Weights of a small GPT-style language model, trained from scratch on English Wikipedia: RMSNorm before each block, rotary positions.
Each number is 500 + 40 x the weight over its row's rms, rounded and kept within 0 to 999. Layers, rows and columns count from 0. Numbers have three digits each. The size before them is the row's rms in percent of the matrix's.

# layer 7 MLP down (transposed), 2560x512, rms 0.0328, rows 341-395, columns 384-511
101:484459490434484474507530520548512572534420533490464543471508528482396534470467510505453462624607481515466486490474512435469459527480505532580548462563500466518473522447501475449507485496507387476487491480533521507567454561527448525531457513468533505464499501539514481457512514525500459404530550543498466445449503541454523476434474492480471493524457505503556482474532472506523431503541
112:503499556515507423537504468532514561461494530502503522524490560458488502449499454545503498457496542491573457493515583458433484504480555453529505428529498554546592467479519478494429458488493499490490471442496484634501569517519520552517596518527488479437496496520441529486466501492467483559549473506476480483441498462497398532531538583499515532568510467502530490428475518499501519484489
109:536444520485533504489550469512551524508463412448520488480545450485483475441528435510537514567501509541497487550499471451552539500406490495514480486453420523460511595517421479470485453495430550439487457488490569465525506578559498505503538459454489470524521472478531459518573490494527428567548515443484476580577444458514500514530497477457474532574511581478477510504548444455554497446493
112:512465486507492519438481532551457474530523536461615598467531504482503499473495505503489519606504475420480425508443513510492494426531530492510525495506432467446565503484463523559517571507553538472510534531509475466578513500422564534509514486451453568514487512449547575417531540461497535585525520499479514529470505529518591459488422505481513538501514487557479481484475480466499408527536
094:506520550502607472472525518497507513518546526500460515473505533492514465489578570550529498535502560513475468531529518494430429478485524517542478504544523475525412557560445472517451561491514502466501485549503549501530546526529467473510516379557506492495543525579484529558516574517581524464501466490464591471511513518463473528491492501491482515426535520437469457571504526525455516490539
107:536511542432569474534575499497601507477518458488477480542509432554499501520460528568472517528498406494605447533467479460495511530510469425535575510467479412513513519471535528466535530478578518454507482445426547507482466541512447533499519469448502556481473517484473524470511502514481494489508421487536478490473450546465534482463426525510493423491531481474479453483471440455459457538503
106:441483501417547556530468492512474419473478495510428584481545457519548597517459481450532458478546504569554544522466529560480435503556508525485529610478572490458463491522493449455482519521567496516481450461486393552469470449502474485554553480513531503479546477507619452602494450501465448519553514544518558535534439441481500544482463483536436544480465482552483482474486550525500513501470
109:435533443568481493459467504532554551526531541551468504540544465513501502540471514503525444553505487466421496576503526521522528530587486555529553578465472559514472480487451458499481517501501530498521462453511564487509463485521477494451563594562539529554402506453464396510463429514418496472491435511541509491547441448544537457551543585522511544537535476489523556480487515497509500553499
110:512604597494472482566472425420459582534511461478552433450536448533557518501532495389444489479462536490394519536410529529516513489488535510565532484454577502545456438499493491473434549569541508535544517492496518448533541501414447607451539444449453453524477515428527567535551520461534523475500529526509453456505543452533502403482514483507557463599495530582417567516526444544540464606521
088:496537493485475528498536525546473521501493480487436544525542510557559490512508463453495555474491497558533512556535520595491438435560480553513497503453459499483506486522518498492499485514533485480550498442501514474533520430476508498512537530580536514490485531452497516500526637480435552481551524547482539495536476425465427516500380577438499525504465509497516482486482533543487476506511
084:482454479538466531574456441507446455556501486494540512470415564511434529470483498473474450513529573518500481482496502439524519508518486494456533494508478477479456501528544466459472525448463489522497522493455487484519493523460509436467557477502464543527480465502481489480443504502492551540504548504538502485485484543496484561489518497520501535495491501482529483543533521516506467499523
087:490496496578484478529453424522479547593490485526525504495491491403502524490516441473449535486585488532457499511496550476501472508523468505475456452475494591494503416521495501453508519560519488586524456538480516475428498553467529421500520468506483532476501501501393479441496533533512467499483538482519462527481470476481472510462598569504520503511505471526509526514485534532488494542549
030:509504488491498488498562486470459459513543506524518528504481541539502476532492509501427479501476503498507522578472495459462497469508480549491460605473502498485430508492510489388472518493477517529465483461496450535513481500503490470506538499479504437431468425824510524570438454471442498516489480539522483481445496517542526484476531461554500559490543497447432473488570528551492576480476
079:455464480529510543452495556548527469452473516528530476469482551533482523559488487523566518470526473555500529476539495507541550551524490514530560454489481538485474558508515498500490526511520509499536502516500462512534466539524541569502556457539511497551454525461511494510453466500547573461486535464559503527476532506468530458522450439548419547483481492567542517482477479492518517567515
098:562518465437447552470476513497512532517493437437547464534540453490549541478446417483464532477493562483565483426521555523487464484534445510506528518540494497499489528513543496480501529500548545518495491505501454552555540522525577506528537500498502523517522565526501515478543482452509445432537507474410455489483465454425443495507461529432454502495456525456523608502463456568521453469492
088:533550557471438454459548540505435529435585487486441511484448511475529516494470464438500522498540454464534521513457478448533510514510485527421536410383514514459559497479543495516447479490577498473497546500564461519446530526508462494421495496535475449454474476522552479508513477436393434511474532536542497460540529471543511412587540438493505368453505479505508540460528496519544464519522
104:535555522503567531482512513516575537525509489483528528523510580573413502524448498494501493509492488534467463492447464544502457509460535536554477521520523476533551442478584473468515480453507489541525509515489449479493538555467508506481555486455541526543474489537546455468474479550465514458445486530505493505383409563537426546407534471573522466554545525496514538555565467549492550531546
082:461496445483532432486528508515520560547490504463482616479503486501502530489554516482457482472446479480496555444487456420480485447557500467477486459505526521478458515506438517534490546498550471508456436489494475447500507496437525502473494530446514496499536508531454551362578491471464505419487517492509507462482454520553514443488443481476498552470492511473517534460570505470494523521492
082:476527523496511534516469535437470557509506414528495516571450475469463478442494516543503456485530515481520544601460485495521559522483555488517440532457569518407481479544491564544513455500501490425446439500538470520517493420399449458567476494523451517493480472458442500486504548556533499546482434471498511509499496523505521502519520454525495542486478481505506494454546516464474565513494
091:522529526492506449500490482480519457556512463508492457470524531493461512531499513506554530476514507514539492463489498461426549495534500510548595501533477400511491484441540517501445522454469486508471485466544574583534489459562502513511466430579462505485507472519551433522436489467512445493481514450477542564448500489464469548525522548482518549440402505440461492519498480506503509517466
126:464498498526562478519500467493557480500512502544542546512537488524531540500481482565530549460485500499494470517477484501471562466501569466424482523488490456498448442493481452451452500574516518513554444445448518462510498545479487404486456499599543501546502501492492428453473545501491517490378472445512515541495463455543524520455502523511516561444518465495510559562518413475568520429522
100:513491436495488504455522498469442451478501464507576573515506523491532479451469515611512497539527430456473516526556458440473501474470479445492397501509477474429495522535458445475537501533512523474593609390518548473477512528513542496528527470517445509478505538462456499477526506459572615503513513464507511495526435468529544496522472559457475502553547564559522546486462521421469467490499
100:478569464497534521543501530522540447476476490494493491515539397596480493511477466516476464492482548502464535484493407488502504531533512510529493483463541475542437573491524495528491494415530566514564443524496530534498513500444506555547434501485553470500593576478478451468482510497518485536479531472515488530576504474515567512522528485456425434461502476517489565459514534432454567447471
089:508469477469531417485424510445404446489575445487481513446506480548503485511513536454516579474492568487482571486505516521535402487586519461450574496452536594482517489517466452541459429466499458521474553437487524499506475488485461476510498541513515496526461466420532462491439532501490447513515463489537509440466463452473541496482544516473484568493515454561466498458474486499482595527503
120:585517459506456433474597449533568493513467417448466539542462557530472528552485548489520550525500562546511414503482484461481427526491510419556489498459507468541516515463499445428449441448464504554555492513549510515457540480475517494512530425543424481501493554456457529455550510512522514570441517446470488479446457526571525526489475483405472458474441556560498449398507452465528467507487
105:563462489508541549509508453458525466558471548456504485476462493555467507542525389528523456520362492483547509542475475509494492508462500466462574419502525458494482463476490483494493550509466495539575620502506496513574497443534527456474469481481465492516535428492470467533487515487421493443530491520468484512485487493504510534522478477570499488556509529517494541505514505591526533496507
088:386473439456556432565497384498489515478471514485477515411475504548494535560494565532397527466452581539520427558473437515463471482527469522396451454542554516467456549530522484497486578504494529557512521503498495457477557540515425540547506451543480590503485485507549482552540532503563478443524535500470502512486499435516529496548483521502483491498463515503463480483498518507470524489462
086:526534474500460511514542521474514526520508484542546581555527405487506479491489556534537449439458505533453559538486492488473521449462504477476495530538488468453606491556540494516551586538462493502508508436501498530478512556517527490486512490496520496553545509425474580542519407491435461482462544538514512622561547510485517496490539483511511481418460468538449459484534496450512554457491
097:506531449402495546420613477500487491502513488476489567444528442507441492503522466508427435493573516531473523470542501526482548484494447423487514538466522504574469491479492559603509546492521505490487569518438457515498559541514544501516570549540436572472541477551508450579554485560532540476506486522531527530451556502542483534495467486477472481468501497465462458527513450488484501477446
112:571501546486492492535512460487540518462531491479494470496493473501456514546443529497513493466506520462479516451420473473472448546491523509466467499476466501536497404476477481464476538577561449441599517635473554433473502422467518487548501504520506473548397556433579490505556471553482443499459426531471495490558487455468463503503527546515530492543504472507474507472509564475524558511487
119:519553502475482501503601431476512513473457519592469512425488487501470476512471546546451435494504417487505462480596553537576508574536505444507579561504547447531458509560474524576506467537511459530507458525530471544512421524521491495421514479472516461498508486495456511539502449448541495508499504497507555494526526530454587456565552501517518591504465525517523546544524498521547431481471
095:484515520466467454508522524530464508525469485510559534560488476412506411406482522587484543425544484469436558529524474497517492545538490447499522460529515557536449556552484513522496535482475548475429535448557478528453502470487479479582461521499570563498538492495480532499537459479480491503524458438538541482511553548529506442446454499492485486528474509477512473484447500513489478545527
112:460558476549490464556563548499428494505540521470576490479551488535502492562509462529470407486473540481514518495512507502498419531442542482529504474464510547431521510482507483498443489485506520510462582462550513477445497487519534512499498514509470522528502559520521516461488448499482467577552497469531492460446472561525514454541577517525548527530523519517551477569441505519462545461466
107:487491514465507464523486510425490490442500549450466524396553391507474477564540516552568523434583490452605505413494417539554463452455459513505573509483501473491472513477474493501530571514457475437546551541510516519533528503539575440534488558496486490589476380459500498479545494524523519552439465502519537577504500494504551614393468585549504554450459551466489557498505434504472482441471
104:506515531493469596502613493496512528552511594493504530556459547463519538454458541531534433456483560472462502483518561542504530514456503507566506483542482475508474491459506485511541514499524527488498524456455485466548518530445578500540506500437520469544435496504417566518505517455474509501522508477536483522432431457446540473506531517465526520491502521494561489523521449489510415515538
111:524530469511487568485534525512498532511492537478485488512564455516550443483528526508520564466484458502527586456549453508499519611499520540508487435548475536507530435601461481532454522508541520519492485499537449401497459469546519489543484476541582459459502589492492523478462495549491516505529482475534455515502510534461537441477446536462566467536563532493509515455464543488451471449432
096:454429490458502525492464491511452508476518479484476572500516519486516453544452480518489477525521596521535464449469499517508550512492492502458399456486516521478483504473555503514530465479534326487491534612508554515494582544467501562572462473516509524505474546558456586470456468587457555503564458479513520540488506588578483499515422545483502494508491514529521458540515537487517499473503
108:527491519522531465476484476534518524431546577535515493472442473486544466465444439558543558485470492514511522565464576431519445497488537545505525514412542448405496519567515474504520409546484431506522467426426506464532429474549477547455536596521467431450505452497453554513440469533519525411549525570546497481516518473552447480484562516511531473529454454505541518457549495528488575456480
101:545471494503575496532495507511545521541511511496533449575482484438549517537466528493498442532488447463454551507502496527516529456429491543463529495463538526492539481495532501449458456475487557471488512515496492524507500555563501496476548489505478502504437574497530486441477581467487431531482507544496521523503542547565414527500468489573487544555596470519448490532480465602529510441462
094:482563455533462498473532497497487526459512469513385560512510507486454464574409473509441526505439519485506464541516577425445581512539535482558433574544450499585525448462556496483477476434515510523520421486468491488450489500540466476496542564483491476533484454461512495545582494543537501503517448482507556463511519445468476509617563500496508534502475453597500463491516524513484487544536
104:528457499475490502552514479551535519499498483525545501430468605439518472530435472468508491571475521472512504493604540496478517546465507528518559480486542567503509496473540471440530482486522489435524541493497616512552470479417472593438583528594488454497452500545534423555467519537514502484456531468420485525426495500452524562552572563499503542500484434513527467477453518458450556508505
105:395550566501510507499498465545414511544522461495467499491483572570547532476495515530545534445506529476545474565534460529496463486530451452514530558552474542565561524550502523546541534503482516499511508440483521504575549504501469469432542488518553449478513496486512431455452484502523504597478528481531560503449440516497555517444534506555473555485501530492454481501441416471512493484517
106:537463529566471547486529424493557558536485474524443479497565472542533526533587472416550535497539566482483480551509481481514447534430496446476515463474521494534486544495476480448553526510485547541496417486550493504454486432488535544490521549534507452589515451447509500444496465461507457448549422502497499515538567514457518613443533487570515540461517522541475454498496545465503529581508
103:546544532466477499468529489483506550493497490551449468546476454491472533554473499356533594435485486448527536465548521571509502501439553503510528454496543484506521476496479481507498495463499513477415464537559579522512498479496486595447558503507496525453550474482391468473507565545471516494454435493497506546404526468386537434463416496489506517452557458532435544479464521467508486520491
084:561548512509462594484420464458521492567515462510502452459482447476455494527538535487448502498407482513478492497546482464486450489523488466498499442460498556505534445507539470557506531552517458479537427461446508498484514493497442533563522453508544511527504488378498519541461516504465445439498495422490497446470502537468457533514503537572466480489515461509471469468485512517554510451499
103:479541539476552441466511536487530433502502486558502504523465524471533600493486476544538505537481442439487475572491601516514508511512455497546476461564628532489481531588449498567493579481525541391530467508486488580465462527482546475450483449503565508461526526525494556474479518548485469484473439491513521542491595514448532430519577507503442508541511477447482506445408567511591481483450
040:497442534501458512526505459525377463549515527450501468545525505542491478509448560537435496518516533497526466522462498437520513490527490568434466479535507523437452542513532464433435509474517471492482439414517505485496495513546435511491487527519562522426446509698485523529491483527523487460534541502528479486471519507509511478506514522504539475504447395489492424470569521477514524456507
108:481496487536517530488495487508484485466437483518438487496506488536518456492531552519470513377517460553530427551468501499453552493480500576539551527526516498415461512529558558495435511491519477472432457475505550506527568547444474453490523494479467459461500472529486447528512505510532499561466475525519502539503503459558479509530480486539471584518533490567512385509576498496431491453484
061:568641492532502503469552502541523549485486497508467464456460483499484456497436442502492444524500545458448500475501481418438514476523574498497460530536508512445500483516535511482504470532472488479488506554525512577578494445412481479528504432481472450503525546460475467475444505487471484438485444476513475433518558428500543508505586567486526414482508520524526556476485508471471532493528
086:455489494544512541449422551507494529504460463470488511509429515556531434519525506476528498500555515547525507526458397531464522499537508470513487446536546466452492555528475414508514504445445459576467490481482499521544501518476504473470473576492488475502556525498493524502510547384500492428505470472486440453511517494566452479433525527541555472477499493503381527524508499453511495444539
098:473510502425520542557496506499489419488452478489539449493526479504543526489502500557512517533443518508550536491494541539472500542539506510489517454485526489507440506486529554490546450501508550473473506508469524525448495542518479538490479523478513509477449487535444486488467559519455518571544418486534490550529485536469549504490565472525512413533529489539597541473530509530471498535558
111:467487500491510440422477500519562488533540518490491409531507513428476511535510482546482463547471538497532476540516526426474587541493497481508496566421445439552558508500516509522554492529583462432478508558459510548532545548443491519472495536479477486554489391499457528509445461502437444515467506497496535489530559555521507444477488495488439468561485486518488540479500557501508546496455
103:497550466526475441422482501531502510438497546487550475459575543497487543485477457441515512518473548482537527439522554558456510476513518589485508449465495481603518531529453477481515439548478460512548527504516442506474506508519524565489430459408479532500433529532472449523463481550449534491467549487541475454491523477544468429501491485509505523503407496504540500501528489492463448550477
103:473501455430418552503497430528501512462495399515494503530466474520558568493521500486508514565544495485505593440521479540560507561498460530508617535505495397552547484484440547545532534467506461517498530541461505517540488536577496533538486498501555483524528486478496408449501406458451488503501497493493524478499466535451462469553475488460513565484498582464508573546423543505512485476451
119:514470487489496513478485481504548623516525560548480457460589538515501453542531505529486452515512462518555501453537535491523535540524483495544525533490517488536505457539537547558463488540566525555476486442387554491529534484530446496453496512522517447487552542512537482474520454446571526556511461517503557454524528531492496482412530517422563505461475453531444509485544531461521542550499
# layer 7 MLP up, 2560x512, rms 0.0328, rows 342-395, columns 384-511
106:481506471522475440441438517511417480470485476551527519544503456512503457517502501547495449466519564460431500477457462458499519435464416501553515501526484551561453585362575503545498494527518487524432515556478536455510516508481514555428492448512441441518492540522482520518505502550531481526548490407504426517565441452470529542558479423556420530568503515473480482521622489471526491507425
106:508499483455452414496445548548514499503515537561535495480551486510425499470452487595539486492490535558470567475503498528520504507487433513571489471496520476413569588518432492522566376479501512520483503501461530510506571487460532494583464462492490518519470471533491524506500434577450458534483518446516489452540496449514448471470526567449528479466542477533444545444504508450455454491440
101:456567465540506545485490510497531434465517471504481449542536485541491491497513589498448445431507518502478530469594493515464490521506451548515408443430523497553503484509536547459522447441489477525458469455464577473498484456476485507518494507535550397513524477557475596443493533526455492538555509435468499411485543449516549451488488448457524512439565461509533581473448532554562529513544
094:431571487494501559495479461476513497486548474502480521464487495497476487472414520477493487516448507514502461568532410520459586536452547460436477535513526513492519516457461458467504562506503537467557562491493458615461468557559536423497573463534522470492538444463477555474459491427550492558519517482498530557500545479468456532587456491502441498504558429460452503480558506511472518446491
097:507481503463499566510486496538477547528508485416528531451505495482538449528509584449492473495527506494565549475553541490472519505487553505564465490519522601571542535486539571523528567449540621520481364492592512483471530530562487529487510556494465482506501545471459535489524535576433491503406447510559470500524493469473518530540485503545527429467486450527440416523475512531463493485514
096:525437582503502512521456483452451479506474493451549480532467491533512473529512549436523511467496596537474501394541498505455547453497478513495582506473536523453560432467412519452537606520507541445468515526456504531443577426484547524474499471546513525470481550508510487468467475450486477486532512518535532543482494462495484515483481528504468484497522540506505547408558546497483580459511
110:561412419513526510482526505504477535492486528497448593479518575527501488524527499478545489560458504481594488548495460523548498509496426540529478498531469489540522516527456465506478381518498521514533519473484434475440504535511453443554499523540500583537466502505540520513495485548476400514518475463535540543545490498503476507405539549459507510468479546499473558456433533455417539522514
108:515605572531489456526582483429501506529500456427506466456471514446477525540524519477463543582470512503449449469481451585582491483454490513491478441475456506436496494473480488412481510563502498522443422581516462546499552491563462441529543535520491465562494456512560564455529443514458516556552482523526488391555518504533495587530451448480539458487441501556473551451481477547556461556492
101:516495489477479569557512488539492473450497476460570466556473458477544547497518449529542459479469538457478526523461573499506475454427494442509485528522445507474510472592501476559490485535470448531531428497519562446510552518463556512560545536519512520487586448575496462429477547440551496541494513498475507531460474492457478513505513499483515523551503500504517508557403538524509528439488
090:457474478486503555574437514497545532498461551501522406559469458478526549511440485517444483571536537480498444532463529527443550464549474474512465521532471473459469543469474532540539549532490515606515511577474485479467493532511478548524496435548498507473509438465491543464532547452505491496483537531452568547481479458548479584501561415453545554408539595478524494449489513543518493463488
098:516467520409490434500552498498492520489497559511488519479477458486462414505419506510558515471542552485403508514549502464564520467430537456509508494495469492531426457512542541499542569546530473456499412504460467437492455483558423492459512479551496403469511538505499524527489567481520513533506589479491539487506526520556521493407514565503498488528432560443508493479519494478479456511509
031:488524442547503540505557418515512429538479455564484497516502431478442495474542507533449412497542494491476548526503526529529487496473476479463482493526534556481441515462516458458519492501540531466473515546577520459464490535499487471396470519484551512523534463508535497498433589511520568499540501528489529444585480448578547522520539554497584391515527476437492528488534457525531481513485
083:432481516554470521396439544487537540483521460548522475443465550443465497582516550517536556451496561526448450511539515465447489523567440508512532518482517538529453516477431529488537510442564472505476511510427530540498424576544538500481509488483539508541471528458519571470506492451542568467511517507414513530448500531498534607547381515462471493548445580557491484475561482537510506581536
101:559489504425432557480475460444526482497495507434496477457527473523563575489464545423502538451500509587489520446527467601564608453530464484485470532512446520512501540488526491518493518545535492477519444484533459492486503544524503511511492522531501508569501477406562526573514489509514439446576492540434526526500428490511459453507470466470465463447521402505544516545459539494516524472483
097:531551546490523471546407558472445500431489456509501498507475423542512493465444497534491455581520465496543432485472514502554511490474463474543483432511529520477548533500503441464539427493525596432518519587458421529537518507494464491524415523494504504506531465542515489533526488559485475541454454517551507505461499521506475460558487609500433502464554529448565503481525472498511521526491
103:532471566471514467470474524520432489491564465473508481503446495506561481452486403467432450492519450586520505495478517502556530500517466451493507536457507470538475465464528529481454582460569463540499490446430485542512465549529530485474483485553508555493480580506519437488490554473525510455506445501501533542477458506479503533546468415543498601538429504483599563464564437553522465513509
093:488577485418488535496533415514529539505457469419417553516507489502423566491464455492467481538511474465565546494529509585547517429438506462520506486507471490495539437499492512514509502512545508524536455540495452506550555448494531450478509481535537517533461539546456504537571528472444479480510489481585451539520513445542549506421485447465527466528470577502482514439502442556589473491573
100:546459535416462517526508465487469474487515572493478435457583541484465471526559459439504558530448557417507491510459487484465408535444527477535438516497441446574607539482515523423538458486466490487493461522538488468533561486566491516521466529533490501477525458504507514546480554507523479491545548501518560532553508492516490533586472510472404507510556486456551560540471510469477578544523
102:532522476458584471457449431480526553545509553472482548528524557510526518579486565533497563522454495504506526439560508479510493542499473564432557545519527518516535421475496559515558558447476475525484504574512460474556552465509513463455434542496466562487482510471491474480373495515475511478443483480536505529487553547456592553492502508448484532485516459432520441487488441403519484500470
106:489546526566520482532525500465484466544441453532414518542549487433508521498490523590478494525516521480504602464484507487525519487529448495472474525497517542486460458482511496459457475490530431518448461533454549473501584562496482473529515575509508508505465477534440470404509535404512552441526520431532556548490554481527481545546554459491547558487465535438551534521389486559483512479450
101:514452472548444542490510480449492497475515470512472565527443492560522520540589521484588485434521503503512419482536520509563498509492463564494519470447496421467458482487491442421444463514496473519537512444550508481480504550471554509489523479504472510421519532496536480469462474470520472565547512508492529487544589485449536537475408556579442501488498483598384504553538398459444524439511
096:393460494496462522543515480514450414509440549507574497515497440474427456546550456505495454461479526458478514452433458483523573504529542515538496474486548424509500559488496385556491481466561504522470501501525544524508497486531477545515472493525485570452553487459505497476501508509534430503487533491481449552552473502524544415528518463540511479485474448543471503559468539436528542562518
085:530529467553410458475512508536641512554494518502565401456501476453495485476478473543515479506551472514544457493437456511398515520485484502488432559497500490529548420482563496444558545522526561458552530542552594520493427520504523481540460487504446473495575479562495506484513454534522517531523451483541507482478532526488468540513536506497436419546465469458498493481460556524477431482539
103:478523527511444466546535540483438502448508456478557544549564451512494510490488430511559501517509550442537479486474553617491483416450583413553497479505533502527492460575545468560481470462529506520456532437541542488432533531545534489498456435490522451544449459500503516494463511439503536515501461534533455508441532487495486522461554464537500482462468462535441521472490416535464559415515
101:490424489520474519471477552496565567502472493601583485413502504479507508591470511524557477494521464461476471510539470596488528479494522545499523488493567405490467458470392542491427447486438547498494455487505552422461503510520523548470475473486510495541446515572509520504435540595550466458554578528507503505470433463448421449463485468507507532520531478556507555598514522534513483523550
090:543438499502492504525471590467491445537484480471532465565522484479451505470507491455526511499510558407458546444500509456486572464484493509469466539510485555514548474493510533481521457505469502474555540473568485491522594504412515511462532493488509508514525443423496482466463525529422550555487507465546505468459504564498485474443541541521527474530453483539493514556497510508564466548487
112:466475499476548553436502509506476494498447527487483495409542530419491507484468423522488556538521448556554493577563462493477462530538509477525508477484625491485543541529542526518467461520496530532432529505525503559508500490493476543451472523483441427456488435452537504519511521457566493456620519561435536422471502504467527540518495469526516545586496536470497476485468555516467483541498
098:476554483507488499539503495562487455499493456552477516476526535544493467511482498429464481503520481507439400528439536524508500512496504559456505501532491515518466513533524480492454498488524509477467476506487473513436472517493515559449523522478487497476464444450434487539491563551538500435486439524523483499517509531464484529497533451480495484498493456499506559565563429554519502442464
099:508495434587567492533570485536530513497487525470521484600496507401474604510381460476476496474434488562512564466473441476462508459464500529483517470513571542493510501500493516488490454532455490512515399575435523428431482576509410523523503488490455487583496486398479500467550456508529432522477475472463492533583577530505560485526546459521490540502476536509511495525487510511514466484469
097:504403475510524481447499474440507495436478493531459519498520449479529478458529553501506479475566480539508481496547472503523497475523476513452517477539449541434469477431508523568506543472450486442495527434529519477591484531504512457481490418514483611463508501500541446471443411586513560520534534487557430540492489452502554535491512461522484505525527494469500476503529526555468484470501
099:458473482431485488552472462473459472493511407516492489547541549518558448512423554596506466464527581460535499545504506521512540519440541432508500564471466548519529567421485505508498492520510542513424499461498459484424495479479494530430501494470550499490477524502534484562553499472518462516480539555534511582483475566528551460470450406505462465453489419520521517503563480494522433542545
094:456493388503475491539546504545499507513532540513571481457544482459463500516525484522523474511539537526508567540518491498479424482498529525544495435531555479436483467469484530536457531478472501487474552432570485494466551535579439440504498559534513457507527538490519437518505463527557489584508491516525449549453547505516442490409530515515414560537442513378485541478498481440527445487506
103:457472426583456488471503496454553529493479526490425447446470455426473501528478557399447519522575560468518482487501466502591509492470495489534550475448479454469499515461516502515577546501505518491468548540458496484501510578551497504500529494554553514476470526575510511458511433552513500543491500507495540478438467437504471482474507518507509424482498513420541511466521489498481532517437
116:471448499480498510540460525378528545518478405551488530461502551520507500588492455497578485521498448525555470499505504418482460485481527473427517531465549517478484508511516519476532541581453530473476448500494539492458532448573435464488483522481409468481484549449515498508623529489512485472473495560514507548485555451488401559502543500435549526491402544471477488559514413504515503531478
100:497517429439526457435535464527532462464428500483518437540518484557510503496481477513530554503493501428463532408493502450494461503542559447503482464511440447553569495512502491520484588463541514564562497559446537503553488486536481507516472500484496446482430502470550542546463553510519583606487533492458521516566459545596472524558531545538517554495506531471553480481491505459537482510460
097:468512534489506511586466477535499521469548502392565520547537475536552556452460501519513506561537544531541436514507501489476548493476538524521455478529528494546456532492509473532399527561474505482551474492506454541509488562520538504514499520494587489493495485473512519590457531576483457510553486433498502459413421532518586498625492519447445489495478525506456467455434464498555511389639
094:541499470478470443550508439510552522420491461537494434501426483471468427506504514475451452480500508493522536461569607550535497525586513563534517492455494452509498424476524479502502445480575531547474535493538455477517468457560532603475506509488494516473465551468521483431476452442512474473449499509510470415488548473537509550504430532434502501473481477416466378487467504518460463511459
100:564471537518526529527423550524453480514531460511457473523442461449472480536508489476479424561472488483506533609549482515513527467501423554422526556452478463499484519570559490483464552502516492571542460438526439542622502472451524487477516457505482516423556490522513483495438502551510477536538443497545538462527510523523496473456568531486497611504526467490499537428568508508491514425473
095:510504501479496464465502507561523545491473479401446504577536427482471453538509507508456544463483450526469446538488513519563481583556490543444515506514499542522483428476536442494533505443543455482490478531514487465472513521510520491521513558478479540514488453478501489499563473457516482486522558525507439516521510491479453456615499473438560562501452412508543441517527467496522430488473
108:517465512567429512507478506465517541481529518529385439471508478518521487468435413570448503508489558458560534503455520501464467451507478548425549510474498484487542519508513502482504517596433537458488542550504573484468403465488477521500575429508535446498537486516592506499498542541468487469587503515492470468521500388568463496501451421473495475542463519526533460531496478527471501553565
105:425518480617510566552515426470545503526506489563462484567519555486520482494483579505486461541530496550496460500518461481521551509457470467450587553459445476484480526446514472533479587497427514448520495538554488538525564488502568585469554507503490520478496534538527582505395518469547449499551545457494536493524433501518560557495484448550482507529451521504523512517494540570447510506471
106:520585518486484590452468503460508486623499474461465496515407467510532456558502508504485449459530458502473447520473514388474554411481468519475514471537494446524511515560511523566493518494473414506508445555497497472428536496520515514538485492515538496476493478469567568449473592459508505446497481503545562586447481443394473520423556456541516459416545516497571515429523473600402519564497
103:402475478450552622501599510432457504474510488458552528489540464514477451474523507473470468458497544485469537537573491504482508459485482465508574480472521517510495483504471522444435525531503468435451484472492467529489523512517518526512484467547464528453463563497511454515408427463569507431501507591474492539535485489467603468512476446513486468521485529522491506498442515512496506468512
110:554468577522543525480512462475524496460458495578483477497517571528526553402465645487546457559526486535456527471551509412529495459479509597511507437578521492529505510541475407527508517470500526557532520455524577509495472504528514569423494528504453484524499485578495516444499464530522504525527516538532487467498429451526501469513510437522535509553504465549433454506482436422477561470534
111:427471499509458458530559473429509482511468543518488488481518645563534483514500525490489453506494539439466473509509494494521507415485473581517529463500500515487433521508534537547503567543461487504524528555467511429514472553523539519441521527541573532471482492577487499486480522500550478517452513504511508510555556480519482597465534553428462478487463431491481519451443430450444481466465
039:560561563559426523509501464490510428468483488505480575440444515532485483435517552533534416489499494482472581499541508500560585531517435515464476463472581545461468514547496423415534392509490530451499534491509564438480472499482575463551471564440472534466442552454473553456467486516510509448507547533533474504496535467516455521562524496545569481525508506476455517512515535506530443443505
095:513478504514530446509483484530520521450506481455516506549492529473514397549543537472508475480533447520548432501500516483513528509472493505545499522483586479477495482552507509522460466545521445445475464486449426495522573489489556518504468460441541523524541536514495443480518465515527433556483493523481567590501522457471536482546518544512500517444584533588550425494547553467455433559538
076:522504529563469536479484504476538506495463534534578482555574507500484521486530521463448535489518450464499450531500579575489467511506497476503470478478503512528492500429549512528553425560556538484506505457459458497492487468447455518535468552516477456511541539549564522487553405526485396524539488504445588529523457523552481525494462529574467420602505563518442502480464446546502583431509
097:538451568446505494424478566560519482525483464454472519492553433536435517538473484483464513507532535511492470478476388519481501546541470389496585454549570480502483613509492406493548485433468486473578554509539490487540540524508397462528496511502582461506484546558510470516483512447460504485559445439509450465498443454473462427529470499473538479434592504476521540481473556446481489518515
092:407466532459519546493529466552482476539509433461506448397461503549542505521496443480495528510453461471533501429566506511513555449473465456484513519469526445451429537455530484524499526519469512504491512430448467499472518484521605551490427423520564550502471486512495530424508485436478518499462463445514520554478526557516518536519530506519462523479530496572541509462531459472436436443513
105:490496515526495500508499490485522511465515464508499501428493461534473472570466527430464520539417595460486457618465505510485506550468541525566504556461496468557489536501461470518448526436459529511520467507434482533490549508410563555545439493441512477499472470515504492419429496530431510479506453470480512489523479481432481452565477488543453503535554526538554477453463488486567458516418
107:487511470523447516451466476528562524449479467483523431453529462548474515462470593503505483522494524499541495489527501499548474557560557512545433549493513557539551594458499469475413502459512442516468456470498434536465499525496446530520450505482424561486533484499529535486473518568510513578462593565434469475488540490487546479512490474492505538463441557497475500550550556495427464495511
100:549512496427500516469433480532496501532469506460573484482487510481545438466490524499487454462514457544509555519502451553513486487540554489484508542475516473469512458518489531467555489523463537428536501515535496470480540534560481558509435492559477534460493484464501522472487387537522521531559419446465558530474535491530497469479457547490455519543551549468510538551490428517449494534502
117:500481439542475512529433549408471554557531478514498499545585546461418477538420518493514489530514512525555545565498442524575547556536448478513495501481552503471436481487509432539542441548532497548433513446522478500512452500511505513488539542533516516481487537456501535506461515414484520541521553488525470432494552546496432453473503504481557493472515520442502499567509544515458508528561